Weights of a small transformer language model.
Size: width 256, MLP 1024 ReLU, 15.1M parameters.
Architecture: RMSNorm before each block, learned positions, no biases in attention or MLP.
Training: a variant of Adam for these matrices, 313M tokens, 9546 steps.
Each number is 128 + 24 x the weight over its row's rms, rounded and kept within 0 to 255. Layers, rows and columns count from 0. Numbers have three digits each. The size before them is the row's rms in percent of the matrix's.

# up: layer 17 MLP up, 1024x256, rms 0.0669, rows 743-767, columns 128-255
# down: layer 17 MLP down (transposed), 1024x256, rms 0.0594, rows 743-766, columns 128-255
up743 101:127058146106115115122110129182126133172169124146122130118158099148166079152108115082186146104185173113121111133132128133099114131161143139110080099106136124096141112105165132102141151116130120124151116141108131141105102154106118139117132082111099185168156156102153137148137094106123128144072131146114100150128171109088120126116147143137106105120151095112121119137101134144138145150125
down743 100:133103136170147119132124120120144161122095116106140092100125143141107143112088139097115091136127106119133132107161131140135130136134122125060100135174102099104148109133164147130091155183134133157043141123135166126129169155102146120109115178149158166162111142135072119127053095128128141119124146124117114124128132149117127101166113154140126142122145122140120134085144157172115103100132
up744 094:120122156107147154133099123152142133136105128158135145113112094094167127130179144111107131077123125144137136124136139154139126166134095148134131103092125120132107140098080105120091147134154140120102146120106172135113139132156132114103107119120118090171151114137106150145100122162136127151087122185112106128127149113099166097156131139129110112107133111082083143124082170122127185150133
down744 095:110083103136157092129152071085104153111151106113109124136128118149115109156117124127136140110118120134108134144122149099117106142117114128098126143134104132156154140135130130149110089100183153130154090059132076142157120123146089150155120122165138156093141106138159138109111137111171152088128127113140141148092118127177101132070109109126101123129163122171093101147129159095158114146118
up745 103:105158113166139179145106124096117146131105153143141132107166121102127119138173123094149101121108156148148132150129153155122114166127085129106122170124112141095105134144138153120142131109153112124132140141142132135126072138135101138161076088142157130131092131095142132113131110128138106133142136166079153146134102143109165101079137106087148141116121117177171162181134146141164161110111
down745 103:129124124148143145127138109130143097136113144121122119135118130141140089123084130136130139146132142190143146109129148115109133172166121107120133091123148108090126114108138108107133074131119111126160151129144175105126136110085142120096148105114169112095112100104122123123153114117176161123123093111114121103134137132152099101133110121132108161116152157130137117093112133153142088100129
up746 099:105132093102139125131082133119150155096135138175129098121142148123108167092160096128149125137133128151127116124099074136112114136107103098140120140147091132150122126104148130171105114120124107073188160093103095124069105108128143104153090111144140148130111170127130151084156105163087127101128113137107130124118132102107113140136131148109148182118151145118097167132118124137135165121080
down746 095:082147146143104121138151195120101142127146132108159128108131174141106074152113145111134120103098113175130117132110115116139113093114120141133131121112145149093110123147097111130139123150123113119173169118170091128130114174169129146095147133137154135167143126133118147134119157122139091149119078143126100082114149126149109117126132174149079119141142130114154113115105099096108113117113
up747 102:151104130146141175141106146143131125143162144073129114153150113119122109095130105145135127077149111132104131171139145097136167163128092160085107131113118129145090145163125108140157151149167092156122089113155126147149106134137125095138155111114092089088117101102125125126107131129167133099112102148147193120131159138146122094120170169130093147088138138145118134160101131154151103156117
down747 103:148174109157118122150088112142133123143164174127138151157132116129113106177160097149155164079128148150083123157146115169113140116123115145115100118130140178149107130113137147147080136129152114157089083129183093098119112107107142136154120136161103107123114130154088141110079098080111118159132098112162130110169101115142076111153116107147163125088145131154141137127124126154092174133143
up748 103:129123126123139133138118118107143106106149115162201120113123084117136142167161131142155154113153151164117145142136129136103146162154123113077093139154144143101127132166106113112115143100144130114145111120178140144121110124135127102101103071148155095131087072171126063143105122145161146134141133139152103129115157112104136095111135161094150159085173081133097151156143144119154130146101
down748 106:114135109133096142136191123164158147139153141152119128138181141143142112134117159081149135098128117099098130147118124131113161113137137147144068105112120117138167141130136109070130165127130147150133125134112124145137166139097145154098142135166118114110107158169147139135158153133132128137110100107102120131099091155059125200121113102163126128186116119150105107095131137083117125103104
up749 093:120137127125095145120152087146165123118169130129115148130116097139141165097158098134124103147135131149126153133137126163134155183147130087112166125142112149107114121141094141149120114161155142117140100138076133159183113147135115111101132052129094082111126104137126119132129121134089110135097157140141153137129084162138123111139122103098151150133142085154143143094126124131164152106138
down749 087:164115125121134117132127145120150135071136119140096173096139088175148118117114135098098151144151096157116104081108147115105168149140134120150082187125177089114139127091177130116095085128135118143122175139106136138112140145149136158114140132125148175120169150138161170135146127146168136132135107095102128153101127139167086141117084126144132161099112151123130106152123128118100119158161
up750 098:113110152104147111136124135146154193158120157089144190098146103129155151135118123131127085131105204118108141155110158150106116111093164106142140101131111137122117128138136133126118138166110136120178089105126098106092117108172107117076114105099158136119115112099098143132121126134108145140125098132146112141086103118123141131142108102104151123107141119110162168172143131087119086116065
down750 096:130135123159146095142126120143086115162168142156133107176156103122143142123135144114130128092148126148130100120121113130134117083120116163089143108152105134126158099114103133131099130111118143128143156102135158129163129130091142109139110120131145098156153149142123167117129090113146108142118125150112096119107156154163152112128107132110161125135068128118118100128195138142064134127139
up751 096:151158123119118082136132125065110126116168137101156150121162124168148133110136119118154155144078095108138115165094107111117095140134145138079120151133150141095102162118137147134150129122160133104101115105127190116092134193090123115130100095099125118181079107167165160112117139124135120151151102106117125135199132115159126089124146110147118101133130110124148115102113143154112137134115
down751 093:099129122111129132091112114178111121156134147131122101075122126089114097119135096136158112123106150125090156060172108148088154145140138142161127141130131137124135131136105120127143131124101125141134165105134102106120145151144091119101105140134153143115170138129130145123163079158121101101130102181122148135142131128181136133153102101100153124066150149141135103141145105166128156152122
up752 095:150137136140098152122071147164124124118108173133141124128126100120142163129111155180126125120121146131114138103107133177158145177120117071142133111113118137123124149122129161117131130140150128108183141144105139141108133117140134093130115117132104177136072176130105095107119131147112139139095201150083139137123136170137133119112119122124092127121126145140134124123117111163105132167088
down752 087:138142130125153139096137133134132115132085111101117162106138116126103144121135144138117167157148120139167093160135124139088132177133094084141126127101155152136154117135112117082088109168139172120172123142126131120102079147102100105134126109152132142077119093095134150133131176108165103100145151123111121160137132151118139152150176116109112158127132131151157121146126154117147144146128
up753 101:115157142115099112130155165136136111123125125127146168136118116121112125135090124177145123112085135157127100111133187127134114090135133141123085141154149125104112105128099117097104099125132103144139112100076170129071097131140161143139093097118098155130116097124130131158129125116152105115154119142097123134161142200139148104127124117184093155090143111119127089135149127102130120158146
down753 099:157118150155130152127143123118146137099150162128124152105135141139126136160106096159087140138112108122163114111132097146126106130114139143146123178147147139108124131137163134101082106123122143103091144129107156138084149106150136145107144107120144087137139090081115121125123065133151085114124163096145159126178111112120125133143115108118159076116130101114099111124108152088156131156150
up754 094:092116126135077147111115152147162151090051148174173098138122136130099172122159146144115121144103126131124125122088180107093133147139119144106101127153119110106173122095117110109158119133109152145129138096123118087122119136131130092101150099123111161141111128140096140137151096127135155108154152147063149158172138123116126112123130148164061134128140145166119150120128119127140095131129
down754 092:122145106084103144156151110095122134176186151125116122133148130165103119137105096120060137111148139137145119141131172122132175112094104155110111098093127132108138147102155106180121155152134095119128131156084125129122169161135137114165124104090145110110136147126138117130139119125093120097116144101150100141099145158115126163121120123111128129127120124133129112102093137080131098124090
up755 101:135136126135108180099102106107108128113137137121149070143157142152163111141136132196143122095136126119133122135152119120139113095094107188115121090111127149103106164159088144075149119090145113114158142096098160153128093123131178145141117077100137156126139128071135143147108165117147149149152153144121164125109161118137104099163126119135121131125151094125139124164097160128118131147129
down755 097:114152120061080157111131152132064154094075104072134153175148102153101158138115133129146127150134109101145105119153167137144114152135127122114144131129115081136122141123131143122137080110158090124099100161105129079116151096144098115142156113135133123085138144122147117121160100150156107085098093171101163149144146141139139148063155168117137133157119128149091129127171140167141146154149
up756 107:133115142121100128125135121142159146115154161120143168126147147093161177124149146140140099089102164167155118135114092118060132159122124122092120103145151142072135114128121126108119134166119159132115103135119158118174126162160183114144110141155139124099138131162134131135150141100096158137103146122131156178109151191096100124098122119126117134102107171144148152116098113141143119157158
down756 114:106132115090112126158114104125135118089166178130120112155103127193131116134124103115127189163106131157155115146147127095090101137104138148125115177109078144123092185151087154101162129163124117129126137131139127106127130138154138135134165121113141139081100119150094098134098112137124176122119091109135115143149109141109136117130146132168129080157121135150124155123157150120115163137071
up757 096:137115100130088135142124116144099128139095162128163135053134132130175141149102117149143156118158126091115111127111177125070132143131175150117122164108108127053121125116095125130116124088149140147134162127104173158082068129124093143124091159092122147124111087148113097158158115175120156106134112137109113145075122113124121132137135152094117167106168147118106094124109125091141116134185
down757 095:140113155167157147134124117123114171085137140145153133132133137102150118071081145133121061102148066114120181127153128132092128141120100129116116110131136140126141125153158081139141122152115148116165145148099154134125145111100173101132146145126105088127147185063153140105127144111146115130138090100142131158144146151131121127086084124121154103117120108122137112076141115091101112129127
up758 098:083108112096131161137065154111162151115107161114131130133064158169152121125127115151140115106167138129103150103122130150094149120133096109132163130133124145134132122121150160097174123103132137105134094132157172106096147168133110130192151106116102120170133090133155151121143186178128138149114133142123135097112136111121137125104123140135095096122142138108118150180099110125121132097103
down758 095:084124107159094112120094092142124127090108128136108128159124115114097157118118092134131131112093119089135128122156116119116155152162127145141136124107121137156079116160109106128076160179109151160108125137140103153099159208138139110120127103129124150150153140117117144149134168107086173135118117102130092125132090139122180137197133169188144134127146127136136173121127144129126136176139
up759 100:108132115161134114128134122098162113130096157178150097100173118117119154181082087105143126110123168128141140132141137132149160120147127134118108119090098139126111112125125082104159083166132091135143152106164132148106134134097132084167103114133127154117119171115118130120140127152148174163121117151084135153127136136104174129177136130087147101146145124137135169110084135152146139166158
down759 103:151144125137145176082169144163162112108119103086112156113113115168110146137105097085108126145126131119139124078133154142107105152151141111127174145120158145154138127135120119129085154150121148111137110175126180111094115085143110138097096113122100145160129082114092138137120151131110114087123142145126156124114096138123134129111125122153140130149101133102105091150155113176126124135149
up760 101:139163101132120149113140128122122147129105131180122146127174161136157121120148097155152124126121124121131134122146180150141134165139137151109127102137145151094129124117116114139118173149134151139125142120067179150126090210141102160143097120138142114146107095116139120152078088121137111125172139141129143148130166160146128125138110157174123179111141087149140101129143190111176101133129
down760 105:105138148120128124090118111135120097133155091130103172093159135123133104152107093178126149120189140101139129128154074128100114172156122170125147121115111129099135093163160090111127075148161168146150106143128133099139101115086138110112115135125099128150093115140139122162191147128144143120130131082131154103140127130137118133100108133081120141115139138115097137145140109117121151118150
up761 108:093101122084129133167111131163148150143131204144092122132056132124156115101127095107112119131150116106102102101108151137135112184155111129104128128104085156109165138137140145148127141103133110096128154131126136149128120126103133158118135135104161103107128130093097109095122179153142131108141142108113146141116140136150165112108119128127065167155129149087091119173120144084088095148120
down761 115:131133140115170118134127109131097090142121113133156127133150166121117110161080146140159141134081119128153160107106139136087136090123139087138101143120150149168175110107103128114139102156123157110128139124161116120144118154084143095142127156137154134143116104123166138111112086179151120144104093151101110117162128123135116147179146172102109146148136130131112091138116113105117092095125
up762 100:148090117119116118152093127112072172126103164096141100106107156143110114134087115139112103108107128110088090137087100100159158130136139128124185124098093148110110115151083138110118111092102152094116142113145167103099111162142072112130152091082156118166126114162137117140102164178140168130095138150126147131129169127124156140134141125133155107148118131148137143128125157092128142132140
down762 106:148115091124122136123097133125106120098104138118097139092119201117153125163096113142131125170151079108160092090144119139104147138162126090134105149143162095171144074119110124125177168120154162062132103164175092119182130115115153119127098148125148151124102079109176105117161121116149138133125128123138130118163148165118149160120121099089135170084149108138104127146128132130138133124137
up763 092:134105081139135125103086171139097135135148155114141141131146115118154144170154148158160123160142121098129164129131093138125102166104111119112130097148095121153176155144106141131155099132162134140127151136115120140095099131133148122132100090153121131162129114114152120100146100139127142143102136113143095155151156115098110125137102139103076123113132145137122141114116130149117106184116
down763 090:107142135090145138092125099119160139127106067130136140103125118146121127133139107140149122132115122129127102121127118150099103126133147154122141174137109129125075117117128128131082140137102175122113095103115172128135145107130088134134183169118159194113168145100079082138108142111127123098140087195146145121120136143145096104153120167140116125128114119109131112102116127157117140095120
up764 096:133114118134116108127113132164185122110129113149145146139115125107143132111119122156127115131155158168097137104150100093119120115150063113132126092120143134123120115097130141097127113155137126159185120144113116120087154156163097096146117140117131088107089075117145083178138146117126150152115097118144149196178151117116118178140140136091122181146159143164112124144146100116101090128121
down764 092:131148141140163153146087102098142122186143098114103152120124116089138106080104134113080131099137150073115127096147116164145134130112108143121096078158110119150125166137133107111145128117134097128134097164102130155126112115111149143116172139123088104092110109133126103118165135090140109134121098112130152101102116154123127141096139160112151149154141145120129130133106167149147129100098
up765 098:125102117099118117188127096146138124160130164154136150124177130106137163133107128119114095151126123144104148155057134210123149140165137119108130128127114145132100145129097117139141103125109080103176088137116117147158156118113095146131125132161104091099125130125088127107124124118138104116114133152099125114112111163159135096128111148172142119119142152156156173139125121164089110139145
down765 097:141121138145098127138105089156119107136143135110120106107101112056120120133113119177134140115120118141096174115152122119162146123112162169160113172126114151118071100110096118143111136105143144113099170090101107122143120114104112149144099120128127129129181128137187131152118161175114127171113088133075108099118152135086160142115135148108142104139089105104122150153128126109131129149129
up766 101:126083120082112097162102132129144114076147133106148178113131123146140146132160128156127107115105135145098137124129127134113110145075145114123094162138077095140143155143131150131132140116157160138146109114114139128111133123150157086085110151138180095129145119123111090104145122145134119098123083176135102123108119152133140080158156109113095129156130109085134155149087159126151137102137
down766 104:104184162112149142107111149130117128154133180141131062148173121114101103163163139139122102120140144136134079118140140117147086108145139157128112149110120129132092131097108118116183099120105148131096137131141096137119108123126101122134118093153138154101160144127110124131113156111118158134127145195141089130110096138114147131126138095160076147112130163149136128191119111131098153128147
up767 093:158140159138149163142135125094117139136132100128099129101128110126145141077123151114177151128099131146107140155110122125118146127154094151125116152140136101138102157146142126129176140139125156150174107124127131134087091141134141100111130065108095101133117104080140102137149142161151139145120120152117175148131141167081102129077121139144144146107169112133119167113140111135147131132117